{"num_hidden_layers": 15, "hidden_size": 128, "num_attention_heads": 4, "num_key_value_heads": 1, "head_dim": 32, "intermediate_size": 320, "vocab_size": 2048, "hidden_act": "swiglu", "norm": "rmsnorm", "norm_place": "pre", "norm_eps": 1e-05, "positions": "rope", "rope_theta": 10000.0, "rope_fraction": 1.0, "qk_norm": false, "attn_scale": 0.177, "bias": "none", "tie_word_embeddings": false, "parallel_block": false, "init": "normal", "init_std_qkv": 0.0444, "init_std_o": 0.00811, "init_std_up": 0.0444, "init_std_down": 0.00513, "init_out_by_depth": true, "optimizer": "muon", "learning_rate": 0.0102, "beta1": 0.95, "weight_decay": 0.032, "lr_head": 0.00945, "max_grad_norm": 0.5, "warmup_steps": 200, "schedule": "wsd", "decay_fraction": 0.629, "decay_shape": "linear", "final_lr_fraction": 0.1, "batch_tokens": 32768, "max_seq_len": 1024, "doc_mask": false, "train_tokens": 115100000, "max_steps": 3513, "dataset": "wikipedia_en"}
Each number is 128 + 32 x the weight over its row's rms, rounded and kept within 0 to 255. Layers, rows and columns count from 0. The size above them is the row's rms in percent of the matrix's.

# layer 10 MLP up, 320x128, rms 0.203, rows 285-302, columns 0-127
size [118 105  59 102  90 109  97  94 109 101  96 109 124 110  70 100 106 115]
[[131 105 139  86  85 128 107 177  80 154 114 127 134 131 115  53 174 129 102 116 103 153 145  18  85 135  73 160 168 106 130 112 103 143  93 108 185 149 146 159 205 113 145 130 139 142  96 129 129  96 149  93 139 122  92  98 134  92 100 115 172 124 151 114 145  94 100 157 158  73 131 151  71  96 168  95 102 147 139 172 106 113  53  96 186 188 155  87  85 153 115 170 148 124 117  99  84 156  87 152 116 190 139  88 140 129 140 113  86 160 121 123 160 130  61 144 100  99 129 120 135 141 114 143 167 105 107 141]
 [ 91 214 151  84 147 130  86  85 201 108 146 125 118  94 137 115 136 199 133  96 189 116 124 146 113 129 100 136 146 157  99 130 117 144 118 115  83 149 158 175 175  87  99 123  90 161 194 114 126 170  66 113  91 178 101 102 119 166 133 110 141 131 123 132 117 133 184 152  71 156 142 141 109  93  92 100  98 126  96 135 116  85  79 174  97 146 127 153 109 149 122 155 157 164  92  92 123  74 163 154 203 139 136 140 137 127 150 146  70 174 170 121 102 161 163 165 125 165 115 164  90 137 164 145 102  87 127  70]
 [159 129  71 182 111 151 141 113 119 121  88 137  79 142 114  95 116 103 206  91  70 168 208 109 146 192 138 139  75  73 178 161  93 166 137 162 146 155 115 150 153  97  99 167  88  89 114 120 167 104 177 161 118 130 117 150 128 108 108 132 139 150 150 131 102  70 113 130 108 134 152  62 101 106 124 139 157  80 105 160  84 134 131  73 130 154 118 153 166 102 124 139  96 106 137 162 149  94 137 123 135 124 186 161  92 151 107 101 115 141 153 184  98 131 118  49  58 144 117  80 169 115  62 137 113 113 130 146]
 [ 46 109 141  86 161 149 169 122 151 122 138  89 170  90 163 164 143  28 156  91 161 107 143 193 142 155 130 149 126 119 153 122 165 127  94  92 169 119 102 179 140 101 162 113 113 138 142 152 125 101 173  78 105 108 173 135 176  80 145 142 136  99 135 104  56 100 122 121 161 116 136 130  92 138  93 126 118 120 123  87 122 142 140 185 102 109 174 165  74 156 160 168 127 105 164 156 176 136 155 130 160 129 136 151 118  95 163  51  59 116 120 124 155 161  80 141 143  79  95 123 132  60 104 132 139 158 166 104]
 [119 107  81 121 139 116 194  82 119 134 164 152  63  97  41 152 117 128 165  97 148 143  41 122 114 136 221 151 142 148  85 119 118  99 106 120 110  92 169 104 116  89  82 130 140 176 163 125 161 135 139 128 160  58 156 139 154  79 148 108  14 156 162 142 112 127 138 172 135 131 128 119 130  54 112 118 137 126 126 114  94 107 145  99  82  87 151 113 150 122 186 105 120 174  98 103 117 168 151 110 172 135 109 154 148  98 140 151 139 110 133 139 130 160 118 126  97  88  81 136  95  96  96 155 142 161 135 105]
 [186 157 160 176 163 133  75 143 157 136 185 119 115  63  77 187  91 126 131 113 100 114 116 153 125 145  69 134 180 164 125 107 207 174 118 127 146 115 158 132 117  96  91 113 159 107 117 120  98  89 147  87 139 134  92  99 124  95 153 133 154 103 154 132 115 144 146 173 109 164 178 147 101 119 207 167  96 117 109 111 113  86 131 141 121  84 146 139  76 113 178 138 173 140 115 149 114 104  94 201 129 119 149 108 150 138  90  88 168 121 120  42 134 138 161 166 137  95  81 137 192 123 124  66 143 171 136 152]
 [108 125 159 118 202 101 176 134 198 131  86 129 106 135 101 140 100  99 131  64 133 135  88 154 114 114 125  73 118 123 129 164 136 161 119 110  86 189 110  80  93 136 105 154  80  90 157 178  48 110 183  88  40 113  99 103  91 130 119 136  23 115 146 106 177 165 204 169 130 105 135 136 132 137 112 127 140 160 130 144 145 137 130 108 112  95 131 148 132 119 140 120 102 112 148 102 145  73 145 105 141 124 149 179 121 138 101 153 119 130 139 160 150 166 160 115 167 152 163  62 126 121 147  68 157  92 101 115]
 [177 149 118 126 143 121 136 168 134 158 168 110 159 116 110 161 135  94 121 103 108 123 169  95 133 210  77 152  52 118  97 123 138 127 157 130 117 109 139 135 101 149 108 110 164 181 112 225 146 121 183 163 158 123 102 116 108 138 108 166 136 140  88 136 140 149 174 164 129 128  99  58 182 131 127  86 118 139 149 121 117  90 165  92 135 121 172  83 204 132 160 127  78  84 114 163  98 158 115 191 139 130  64 102 145 133 150 104  99 100 174 103 148 128 164 156 126 126 140  47 171  89 141 108 143 147 129 194]
 [ 88 143 115 123 168  59  77 137 136  60 123 177 180 104 113  88 123  97 106 155 155 102 105 146 113 149  98 108  91 124 141 168  91 104 184  94 111 150 175  89  81 188 138 130 134 114 146 166  63 156 136 142  88 128 142 140 182 180 127 158 168 129 136 147 145  51 108 138 163 107 207 131 145 110 219 110 142  93 141 155  90  90 159 126 114 123 170 140  93 100 114  99 119 142 121  98  89 180 146 125 139 109 120 152 177 148 120  87  91 167 186  77 104  95 153 100 123  69 138 108 107 106 141 122 131 118 121 128]
 [119 133 172 158  87 108 100 147 105 141 127  78 187 134 144 136 167 141 104 157 142 163 129 143 131 117 144 126 205 170 141 113 100 136 172 103 127 162 176 118 100 147 123 130 121 163 170 104 179 198 140 166  89  69 139 148 131  72 146 130 149 107 149 186  68 120 104  96 107  50 158 129 162 156  97 117 107  94 132  76 145 183 148 137  86 168 124 187 143 124 125  79 133 175 127  48  86 138 142 102 135 113 209  98 130 178 112 143 163 140  87 163 106  81 159 118 142 165 121 108 107 155 153 170 125 103 122 112]
 [141  85 150 184 136 141 154 121 129 141 134 122 131 120 200 148 121 159 176  94 133  93  87 171 121 108 103 134 177  87 114  76 149  95 134 120 178 151 132 183 169 101 120 128 119 143  65  41 164 183 124 194 135  40 127 177  77  96  85 139  96 109 105 145 145 138 158 174 140  96 129 104 114 141  85  90  49 105 118 132 139 139 140 165 110 148 138 128  96 193 142 158 131  99 122  93 117  91 108  97 149 134  54  98 142 156 108  98 170 124 139 133 122 166  79  73 128 102  92 129 108 135 138 142 134  95 130  94]
 [101  89 106 152  77 137  91 123 153  82  98 216 123 154 167 145 151 159  83 137  83 104  89 138 113 117 162 142  90  77 172  84 131 142 105  87 163 117 142 132 130 123 159 106 165 117 134 131 165 161 150 140 114 121  59 125 157 136 146 109 117 171 136  94 141 147 139  55 121 130  81 187 165 114  93 103  53 143 123  80 155 114 130 105 116 142  83 147 135 121 125 167  96 133  72  85 160  86 174  69 134  73 113 192 105 135 154 129 157 162 139 169 125 165 130 139 169  96 136 136 128 161 135 166  85  69  62 118]
 [114 136  97  73 132  65 183 125 229 139 117  54 119 148 147 117 153  78 137  89 145  92 141 128 114 102 186 116 198 146 134 129 100 172 106 125  51 165 137  90 140 130 136 154 110  94 128 175 154 111 109  98 154 147 156 146 134 166 109 183 155  77  98 178 162 155 138 151  89 101 166 149 103 117 126  89 126 127 142 120  79 118 109 127  83 161 169  80 135 138 173 124 148 116  87 161 179 165 102 136 117 130  75  76 152 142 169 133 118 179  88 126  71  82 141 111 136  92 166 142 146 132 115 125  83  94 126 118]
 [161 104 146 159 101 145  63  71 179 125 175 165 100 144  93 132 152 114 137  95 158 170  55 183 130 106  93  89 176 145 161 154 137 151 147 108  94 152 129  90  91 165 179 127 124 166 119 173 139 197 106 149 110 144 127 111  97 119 164 163 102 155 108 125 108 169  72 147 172  83 155  79  96 111 124 127 172  83 182 119 180 125 158 168 136  80 101 115  97 156 174 122  73 157  76  81 143 105 116 159 160 149 152 148 137  79 117 103 126 122 129 182 118  94 118 166 149 113 133 179 106 167 157 127 132 105 159  81]
 [143 192 164  94 100 115 147 202 107 144 130 179  91 149 121 148 184 138 154 137 120  91 119 155 138 121  69  95 141 130 152 135 166 171 153 139 136 168 175 162 109 131 108 112 107 113 141 105 185 143 122 108 108 157 110 171 132  84 127 138 133 169 118 107 137 195 135 131 187  84 134  59 165 103  77 103 110  63 127 168  61 160 105 139 124 131 136 134 163 182 149  91 170 185 165 133  98 128 138 170 143 146  94 130 144  92  99 107 144  64 180 158 110 209 156 116 169 110 107 119 118 178 128 105 146 160 175 123]
 [121  94 179 145 123 137  77 106 139 137 116 155 211 124 133 137  79 126 103 170 103 100 155 148 177 145 123 142 129 137  96 115 128 121  95 123 133  60 131 149 129 109 124  98 110  40 160 151  94 160 157 143  84 200 148 143 178 166 191 127  69  73 117 184 191 129 164 128 116 153 123 150 136 126  63  80 131 163 147  58 151  94 100 169 113 186 113 117 139 143 108 146 120 134 117 178 106 191 121 109 150 127 123 115 143 138 120 170  68  78 118 166 126 182 183 133 150  98  98 168 126 134 142 137 137 105 136 156]
 [123 111 103 106  98 159 129  92 140 151 112 142 178 118  84 167 100 101 160 151 148  87  85 162 105 114 176 125  90  80 113 138 131 160 157 126 237 176 180 145 117 159 125 146 187 129 145 151  92 138 105 180 135 151 131 163 163  99  88 123 125 198 175 186 121  83 131 121 200  88 105  89 110 112 154 110  78 119 111  96 121  85 118 142 159  94  92 110 153 172 148 127 135 121  86 102 108 111 152 134  91  97 105 138 108 100 106 125 143 135 130 109 119 118 127 101 191  70 146  90 154 117 125  82  79 166 203  86]
 [104 123 132 118  82 125 167 156 118 119 135 115 156 140 109 118 117 116 124 104 106 148 174  92 140 118  98 162  91 165  95 137  56 104 135 135 150 100 188 122  83 136 116 160 122 129 179 114 227 130  83 115 173 200 134 146 131 206 148 103 103 118 179  99 127 168 169 158 102  51 167 212 133 111  71 110 164 162 143 127  86 140 115 128  91 167 144 162 181 135 134 131  56 129 149 121  90 138  64 121 119 154 170 120 129  92  97 129 146 160 161 152 117 129 107  90 143 109 126 109 138 163  86 126  67 101 130 139]]
# layer 10 MLP down (transposed), 320x128, rms 0.0801, rows 285-302, columns 0-127
size [117 104  66  98 104 110  96  91 107 102  93 104 116 109  82  99 104 116]
[[ 92  59 131 127 142 120 135 145 149  74 134 124 111 204 163 102 132 140 112 134 142 121 116 162  68 212 129 128 132 163 189  93 137 145 109 109 132  65 176 166 157 157 175 103  78 118 116 142  85 159 142  86 128 140  81 137 122 110 145 130 136 160 159 116 124  51 157  99 130  85 125  63 180 161  96 141 135 198 189 129 155  82 144 161 109 135 175 155 106 180 160 119 160 119  91 123 119 180 121 129 153  91 145 115 118 131 105 115  68 103 114 163 184 122  90 140 136 160 131  95 110 202 119 143 161 131 120 138]
 [120 115 102 130 115 141  98 146  69 115 166 103 153  88 156 162 160  97 160 132  63 152  94 109  73 115 193 150 114 149 117 145 137 145 154 179 157 136 171  73  99 128 157  91 165 113 128 116 184 109 133  81 143 106 154 136  94  86 106 146 122 183 159 136 142  76 133 174 159 139 120 126 145 166 153 130 102 106 139 102  86 124 172 127  68 178 153 145 124  89 100 159 178  64 182 175 131 186 145 108  90  81 109 123 134 119  70 131 130 143 163  32  93 161 131 181 178 131 146 118 157  90 158 106 121 148 115 103]
 [149 170 180  72 129  88 100 136 136 147 142 132 136 204  46 165 118 157 136 165 112 108 102 131  92  72  62 102 158 151 141 173 141 119 155  84 122 174  95 154 147 114 137 112 183 149 170 179  82 156  89 156 188 111  86 111 138 155 102  89 171 183 164 115 158 137 107 209 145  73 139 171 108  87 121 120 125 136 115 119 103  63 125 114 106  73 145 143 131 141 120 120 192 150 119  74 119 109 118 172 142 132  95  89 135 131 165  88 114 113 119 131 155 125  92 109 124 106 143 148  70 135 128 115 167 153  87 149]
 [172 152  46 155 172 117 178 154  89  95 146  93  99 122 116  59 122 190 177 132 121 140 149 151  67 140 196 123 149 132  90 105 108 109 185 117 125 122 119 131 129 174 136 104 121 141  89  87 122 142 167 129 133  70 138  88  58  96  98 129 149 133 102 111  93 119 113 125 158 139 159 129 120 154 137  93 108  88 153 132 102  94 193 161 168  95 119 134 189 138 191 128 185  97 140 119  69 146 105  96  76 124 135 154 117 141 114  96 172 145 123 109 110 155 173  91  73 101 148 162 123 114 128 166 171  76  88  95]
 [124 152 100 124 107  89 166 158 110 133  90 133 163  94 102 159 163 181 193 152 128 102  91 156 146 128 158 177 112 111 198 122 154 107 134 161 160  85 215 204 121  72 134 131 138 129 130 106 162  97 160 112 148  92 157 119 167 116 180 196 108  92 109 173 120 102 127 137 166 107 107 184  79 141 154 114 138 186 143 128 131 118 131  97  85  94 143 143 124 143 138 119 173  98 162 139 109 147  99 160 105 191  77 105 128 168 122 111 107  57 110  88 119 158 138 131  96 187 172 131 108 135 125 129  59 101 160 156]
 [161  32 122 161  86 127  81 135 119  73 140 140 102 102 122 119 159 112 120 187 106 140 113 133 144 119 124  83 163  67 115 124 101 146 128 132 126 112 144 142 155 144 137  91 126 115 109  85 140 159 144 105 120 152 124 170 133 136 172 132 174 100 124 118  95 121  53  86 105 161 123 136 167 122 134  89 119 167 144  38 128 175 145 188 112 204 112 130 160 123 124 100 112 106 139  87 160  92 147 116  99 114 116 116 116 149 167 200 169 177  67 153 165 165 133 135 141  58  57 189 174 147 133 118 148 138 131 170]
 [178 157 158  71 118 148  45 136 103 170 126 104  98 129 196 117 118 104 141  94 141 147 154 136  80 134 119 120 109 110 110  98 112 122 169 119 137  97 111 163 104  98 130 196 119 191 127  99 131  96 136  68 127  90 152 113 154  91 146 128 135 133 167 126  93 157 180 132 117 147 163 156 110 174 115 131  73 151  77 132 109 154 116 153 145 201 144  64  85 127  92  91 117 142 144 147 102  88 113 153 158 194 166  94  94  77 121 132 120 199 155 154 172 157 138  91 207 174 153 119 161 131  82  97 139  96 127 135]
 [112 101 103  91 199  95 190 131 170  86 124 160  93 130 123  92  90 154 159 104 105 134 173 175 118 147 115 137 164 102 142  88 208 149 121  98 114  77  98 141  81 181 127 127 161 197  82 123 142 150 158 141 161 113 170 185 155 125 107  83 165 149 150 137 116  94 151 147  92 138 139 165 152 131 164  82 153 103  72 152  82 104 133 169 131 117 146  90  50 175  92 132 152 154 155 134 112 110  94 103 122  80 126 136 108 128 118 121 179 134 198 157 167 173 118 121 115 129  91 160 114 140 139 125  69  77 151  99]
 [165 135 143 165 152 144 129 163 189 122  63 143 115 121 140 126 107  97 124  81 155 109 144 130 130 146 130 174  80  94 164 150 106 170 109 179  80 171 145 106 146  35 185 191 146 116 203 155 160 158 140 105 172 147 162 104 153 111 137 132 146 138 127 151 132 186  90 117 101 108  74 142 151 133 112 109 117 159 106 123 153  98 163 141 119 123 168  95  47  83  94 131 188 117 147  68 189  70 120 157 155 140 162 129 129 120 124 190  89 145 143 134 162  96 157 155 145 123 132 137 121 151 108 187 123 180 116 147]
 [183 160 143 167 190 139 152 182 113 143 113 153 135 160  83 146  89 164  89 121 123  62  98 129 114  70 154 150 130 135 129 129 153 145 166 155 179 102 117 108 130 140 102 145  82 125  83  88 117 214 173  99  81  95 119  59  66 107 122 155 147 162 155 137 123 123 159 161 129 162 145 166 131 104 116 141 148 176 159 169 140 111 109 100 138  67 173  97  96 140  92 156 123 149 131 132 173  76 110 139 143  93 145  46  98 131  91 139 160 157 180  58 178 132 150  94 116 178 155 123 132 134 149 123 156 121 137 165]
 [122 156 128 115 223  98 155 169  78  98 113 148 113 167 154 128 130  82  86 132 159 186 107 125 126 132 131 136 140  90 124 108  63 169 142 156  98 131 151 113 153 152 174 174 119 109 134 150 114 136 127 122 124 181 200 101 196 135  93 158 137 142  53 132  55 158 120 164 144 120 110 134 138 109 147 100 142  96 133 126 157 112 130  90 141  98 141 168 212  88 134  89  60 185  95 140 147 147 129 154 108 147 126 147  99 123  98 136 106  80  72 155  89  47 183 106 122 129 127 113 151 106  70 111 133 156 122 134]
 [129 138 117 160 125 180 148  90 107 145 163 151 158 168  72 101 127 109 148  95 148 110 133  87 171 151 121 120 103 143  80 132 105  76  95 154  70 145  91 177 121 173  95 148 124  96 127 140 104 144 133 114  69 113 125 155  84 114 143 154 145 125 157 193 182  78 127  82 171 138 156 133 147  73 148 143 140 164  84 169 110 114 162 127 188 191 161 133 159 143 130  84 138 189 126 164 176 219  87 165 127 117  86 114  98 125 122 155  90 169 108 103  79  82 139 149 117 129 129 112 146 160 168 195 171 128 152 113]
 [158 134  96 134 128 133 157  84 114 129 170 141  77 170 114 119 166 135 100 163 189 123 133 174 105 128  44 202 182 149 158 143 115 115 129 145 140  62 181 114 125 191 155 104 152 121 121 141  91 132 103 114 149  99 147 165 146 111  72 157 101 181 158 143 126 124 116 129 126 108 185 166 132 144 147 145 184 146 130 142 115  77 138 137 131  56 150  99  91 143 138  85 150 155 124 105 161 163 120 167 174 136  87 116 124 116 153  63  70 163 122 147 164 120 158 110 112  98  87  38 154 149 172 128 152  93  99 168]
 [184 116 187 154  84  85  99 123 163 145 129  81 114 117 105 139  85 154 152  91 120 126  72 143 110 107  95 135 124 139 131 196  99  86 221  42 100 136 129 115 144 153 153 172 142 116 123  92 103 138 112 118 153 110 138  81  80 123 156 147 185 126  91 109 177 182  61 147 155  80  95 134  67 132 156 126 117 175 109 117 150  94 148 138 117 153 164 177  92 160 178 159 129 104 122 121 125 142 133 155 173 116  83 131 136 121 136 151 118 113 141 103 122  55 154 169  89  73 167 154 168 147 171 129 146  99 135 161]
 [ 84 121 117 162 115  83  99 129 104  82 166 178  76 155 154 102  70 107  95 131 180 155 156 160 155 124 167 158  67  85 179 125 169 162 156 116  83 144 109 117 118  91 145 117 170 141  98 155 180 126  72 105 115 138 128 132 158 164 183  99 102 181 170 141 177 152  97 113 154 144 121  80 192 121  97 116 106 121 111 177 197 134 109 119  66 136 110 161 105 104 145 130  84 142 121 111  92 137 183 163  69  89 133  98 120 146 156 113 139 124 112 146 105  87 123 147 125 121 131  76 100 129  72 207 113 129 149 166]
 [206 132 116  72  89  79 164  82  93  92 106 116 153 114  81 145  97 166 168 108 144 103  89  92 193 134 153 144 122 181 155 110 126  91  86 123 106 114 103  52 146 190 126 125  74  85 107  71  89 175 198 134 164 116 174 140 117 141 116 136 150  98 194  95 169 179 129 151 188 145  64  96 144 129 136 108  65 137 138  96 126 163 141 144 158 121 133 132 133 141 122 129 123 154 120 138 150  63 165 150 115 111 106 150 146 105  90 141 138 135 112 168 109 133 185 120 177 114 165  93  83 136 138 109 119 127 122 158]
 [121  78 150  75  89 130 128 114 144 105 160  96 163 190  92 136 121 142 138 142 184 101 108 130 123  58 108 161 164  94 138 122 105 191 144  98 191 112  83 170 140 150 130 111 120 182 160 158 158 133 146 137  93 142  92 158 202 183 112 102 102 120 181 137 150  98 181 149 103 101 151 150  72 168 156  95 121 147 170 107 116 138  99 106  92 135 100 112  96 137 133 160 152  79 162  76  77 142 102 123 140 120 126 141 118 157  68  90 149 133 145 112 186 177 127 101 118 115 155  62 103 168 112  83  56 107 109 154]
 [101 107 182 140 134 101 160 161  77  97  77 147 139 156 103 165  83 134 115 105 101 165  92 126 131 116 129 120 167 138 129  99 121 134 115  78 117 173 122  98 136 113 171 153 115  70 156 144 201 158 149  36 144 108 117 143  99 129 185 103 121 105 149 152 129  99 138 205 182 101 111 124 138 133  90 219 118  76 115  98 213 114 118 120 124 129 145  54 122 157 143 183 137  86  78 154 118 146 143 162 145 146 149 140 157 129 112 102 147 142 134 113 131 137 162 115 125 100  28 105 144 147  96  92  85 136 127 128]]
# layer 10 MLP gate, 320x128, rms 0.215, rows 286-303, columns 0-127
size [116  58  91 103 116  98  91 104 100  96 108 118 103  72  94 106 108  81]
[[105 117 148 141 154 183 130 165 128 149 173 107 151 122  85 136 172  91 148 165  89 141  58 123 131 212 153 101 106 188 130 118 119 122 161 154 140 102 161 153 144 118 104 149 172  82 155 170 109  61  98  66 175  98 175 144 132 161  93 116  83 153 103 138 146 121  74 140 140  84  69  73 128 187  92 119 155 162 138 120 170 118 169 115 132 134 127 107 123  71  58 145 176  95 121 151 154  98 151 153 185 148 148 112 135  79 115 113 156 128 162 146 139 152 124 208 113 136 116 144 132  67 115 131  96 136 148  96]
 [139 117 100 140 128  88 127 157 121 176 131 182 121 126 192 147  95  68 149 135 125 125 100 132 161 111 171 130  63 108 153 102 177 170 141 160 151 168 111 162 130 156 140 117 140  98  92 135 121 154 167 171 107 196 142 153  63 113 138 130 146 107 121 149 111 118 141 109 104 168 119  51 139 165 131 163 161  66  81 127 121 130 136  80 133 134 137  85 100 143 120 148 160 146 154 116 117 136 160 102 202  58 149 159 148 132 132  99  78 129  78 219  78 180  93 156 131 114 205 109 115 144 156 143 102 130 167 170]
 [158  96 109 109 117  97  95 150 113 132 162 132  73  92 214 128 103 131 118 168 151 170  65  82 138 146 101 114 132  90 144  79 102 101 112 121 131 125  91  80  33 109 141  94 223 145 154 152 137 157 100 110 115 129 154 110 129 114 159 122 130 133 110 118 125 153 108 101 141 170  73 128 120 123 174  94 143 111 104 111 110 178 108 152 120 128 116 142 153  40 114 148 106  90 142 171  78 139 165  68 111 103 119  92  92 107 153 123  88 173  77  84 155 121 140  69 144  94 125 138  71  97 163 141 193 121 138 142]
 [135 122 136 186 139 188 135  99 146 119 144 144  19 197  89 131 122 110 127 160  84 161 139 139 152 189 165 183 111 165 135 125 119 137 124 124  86  96  54 113 149 120 123 119 169 136 138 129 156 135 154 105 102  83 132 171 132 114 128 124 105 138  95 110 150 132 183 150 124 116 156 106  73  49 124 154 129 159 141 148 141  96 131 147 127  68 141 152 166 121 151 148  89 164  87  58 112 176 157 156 123 182  90  98 161 152  82 159  79 138  89 165 121 125 118 137 115 185 123 113  66  77 105 152 170 100 123 107]
 [182  55 157 114 106 128 100 101 126 128 148  97  95 141  98 137 103 114 159 134 159 161  99 161 128 125  70 159  81 173 115 170 113 185  99  89 115  94 137 130 107 107 124 125 139 152 200 140 126  95 108 145 182 102 168  74 127 137  91 144  52 131 141 141 140 202 108 120  97 114 110 172 128 162 169 145 122 106 131 101 117 157 139 139 158 151 169 111 132 163 112  76 103 153 164 148 178 152  90 150 163 146  96 145 177  85 101  62 116 142 147 103 103 173 156 167 207 138  87 182 162 123 168 140 188 121 120 163]
 [113  88  82 147  99 119 110  83 159 195 124  98 163  91 148 103 106  94 163 157 162 100 171 155 168 122 136  69 118 113 168 114 108  45 124 122 158 169 139 159 166 185 197  86 113 167 133 142 194 159 146 148  95 131 132 160 222 171 164 154 142 133 101 114 132 149  75  82 146 119 100 118 152 125 102 130 152 135 105 143 136 141 141 104 158 138 121 169 152 137 135 159 148 222 130 110 125 186 165 140 140 138 155 120 108  91 170 160 124 123 135 148 109 105 151 161  88 155 152 194 106  75 126  87 135 136 135  89]
 [125 122  58 120 125 125  75 126 114 144 113 143  99 150 124 117 127 110 108 169 122 162 120 110 180  91 152 169 130 120 123  83  97  86 103 113  80 178 128  92 137 154 147 122 109  58 192  76 151 112 132  84  69 123 139 135 130 152 191 105 115 123 139  85 134 158 129 147 108 172 130 166 116 169 163 150 181  94 128 145  95 104 112 103 102 197  49 110 115 116 136 113 115 158 137 131 144 124 151 113 164 136 143 134 141 124  67 148 131 170 141 210 170  75 149 156  89 145  67 163  74 113  32 106 139 105  98 138]
 [108 130 136 182  87  92 107 192 173 149 165 146 134 156  78 100 118  81  42 134 177 128 195 138 127 121 137 135  87 148  91 133  89 102  81 167  90 126 144 113  69 192 111  96 127 116 142 139 183 129 140 143 137 130 143 112 187 177 129 117 141 152 124 131 113 102 123  54 159 144 124 170 127 170 123 126 104 108 163 147 142 111 162 137 178  68 148 159 116 135 137  96 162 131 138 111 126 138 134 122  84 131 137 147 200 110  60 143 106  71 139 124 126 118  60 158  86 109  87 106  74 182 137 102 171 124 143 176]
 [189  89 124 138 174  95 102 154 145 117 134  76 122  65  88 157 128  60 130  80 108 103 105 114 154 134 100  89 131 183 108 179 125 115 165 164 107  76  95 103 178  56 143 161 120 179  78 109 177 149 127 103 121 122 148 141 134  70 105 152 139 147 102 115 122  83 164 116 114 146 163 174 117 183 119  85  82 149 164 157 156 120  82 130 113 116 134  63 155 150 100 164 100 169 154 111 149  94 177  80 120 143 111  60 149 122  94  93 104 192 133 115 133 152 132 144 144 155 136 147 150  95 175  98 138  77 163 136]
 [120 128 138 163 136 133 117 164 152 141  92 105 120  96 176 151 154 145 121 136 138 139 184 111 123 105 168 213 194  80 107 157 159 103 169 107 117 123 140 183 189 154 143 109 104 121 116 118 112 158 151 162 126  91 167 148 146 111 191  71 161 143 151 149 136 205 140 114 175 170 137  96 136 110 115 104  93  89 152 137 114 102 181 153 138  81 116  90  88 116 127  94 114 184  87  57  88 104  93 157 167 140 167 107  87 166 158  85 128 178 113 127 108 103 156 106 133  69  82  93  86 187 164 154 134 102 122 138]
 [153 110 165  92 129 116 173 121 119 156 105 130 130 140 205 113 198 158 117 154 145 164 195 142 100 160 154 115  73 150 155 147 162  79 160 124 154 147 111 131 134  84 135 146 158 186 152 104 193 122 144  86 160 184 141 132 152 157 213 119 146 150 131 167  97 113 179 134 126 132 105 165  93 138 176 150  78 144 124 104 112 166 111 180  85  91 127 101  96 135 151 182  98 118  78 127  80 122 175 106 124  91 146  55 134 135 115 150 174 154 114 158 149  86 110 113 126  79  73 122  74  96 111 115  88 156 143 136]
 [168 131 204  86 130 129  95 104 143 165 183 123 156 132 137 108 127 150 102  88 153 112 145 131  94 140 194 166 124 172  65 158 141 138  81  90 178  91 109  96  80 110 106  83  96 141 150  91 194 116 194 113 168 154 131 164 114 120 115  91 133 186 134 138 132 125 141  97 134 126 107  94 132 139 132 132  81 147 182 129 127 193 187 122 176 136  99 182 143 112 155 140  90 143  91 154  67 150 167 118 181 119 153 134 116 105 102 124 162  71  67 146 114 108 144 189 163 128  98 124 101 205 117 142 129 134 140 108]
 [ 87 146 145 103  78 153 119 133  89  77 140 107 120 121 129 197 168 125 153 131 171 114 140  75 123 101 119 165  74  84 107 148 127 118 126 119 153 173 109 122  68 151 137 147  98  62 126 140  85 106 165  86 116 128 123 149 198  76 135 141 180  78 120 168 131 128 153  81 134  95  71  90  94  89 129 131 186 135 173 128  75 133 139  59 122 187 205 155 134 100 135 169 142 130 151 124  48 136 135 132  97 130 122 153 165 157  91 125 147 144 117 128 108 136 147  82 108  67 131 153 117 161 125  59 110 103 159 120]
 [109 101 146 146 117 177 128  86 151 133 122 135 111 101 147 122 149 106  79 127 147 145 147 129 155 144 164 180 155 104 156 136  99 135 122 102 138 133 105 119 147 143 163 149 152 128 166 105 121 107 163 127  87  57 130  83 143 168 179 139  92 115  70 103 193 125 137 127  80 165 104 161 144 165 172 121 122 162 103  58 129 176 144 124 157 133  78  74  88  45 100 140  87 124  86 125 124 179 111  96 149  83 208 108 107 140 126 112  52 206  95 125 120  59 119 143 128  94 109  87 164  91 160 151 131 176 116 133]
 [ 71 139 164 130 112 140  86 139 163 183 167 148 122 153 105 123 179  87 108 135 119 109 189 139 102 144 102 128 121  80 131 151 167 172 153  68 165  96 171 189 144 178 118 101 116 147 129 136  63 119 154 159  75 103 188 128 133 117 124 132 149 145  60 153 119 154  88 162 121  94 158  75 141 135 147 125 163 107  99 108 116 109 128  88 175 111  87  83 145 206  95 127  90  92 131 102  87 186 113 141 173 150  62 122 140 125 109 129 113  86  54 103 156 140 100 124 148 126 140 133 157  74 148 140 105  98  85  79]
 [123 116 180 130 114  89 125 139  99  88 144 106 173 149 154 173  74 122  87 106 126 105  83 125 146  84  98 151 113 133 120 127 187 146 151 141  80 135 115 119 101 116 129 106 125 140 143 122 153 141 156 123  98 124 143 162  86 124  96  98 183 173 143 169  73 149 129  98  92 117 150 159 109 130 139  99 139 123 254 100 100 170 128 207 164 219 111 117 178 141 176 178 100 121 188 114 125 124 187 147 190 147 143 166 110 173 104 114 154  79  66 108 124 143 164  98 122 122 118 152 139  83 119 115 134 139 121 159]
 [105 112  75 125 170 145 130 152 144  96  80 125 134 116 153 130  49 141  92 163 146 152  90 133 105  91 198 169 112 131 118 102 110  95 182 104 103 132 107  54 107 149 126  92  98 174 128 122 139 187 137  79 176 117 142 100 139 130  83 179 124 124 136 161 126  86 137 137 120 121 134  88 164 151 111 162  96 113 191 148 138  85 143 145 167 151 108 115  91 163 150 105 140 125 147 159 107 135 127 138 159 152 176  96 226 156  99 148  92 151 123 114  20 124 142 107 133 118 182 131  95 111 187 139  93  91  74 131]
 [130  97 132 117 188  97 160 110 128 101 145 132 128 130  74 150  87 162 158 109 134  89 123  75 169 135  84 106 137 117 149 108 122 156 163 145 142 194 145 138 111 147 135  92  77 161 160 124 149 131 173 149  66 154 170 155 106 100 106 195  84 103 149 155 132  67  70 179 108 123 122 197 142 170 132 171 136 147 207 134 116 188 130 132 117 123 126 192  97  78 101 113 104  90 140 102  71 120 152 152 125 105  92  96  88 126 121 109 143 206 107 160 180 129 185 105 125 162 135 160 110 173 147 124 133 135  77 112]]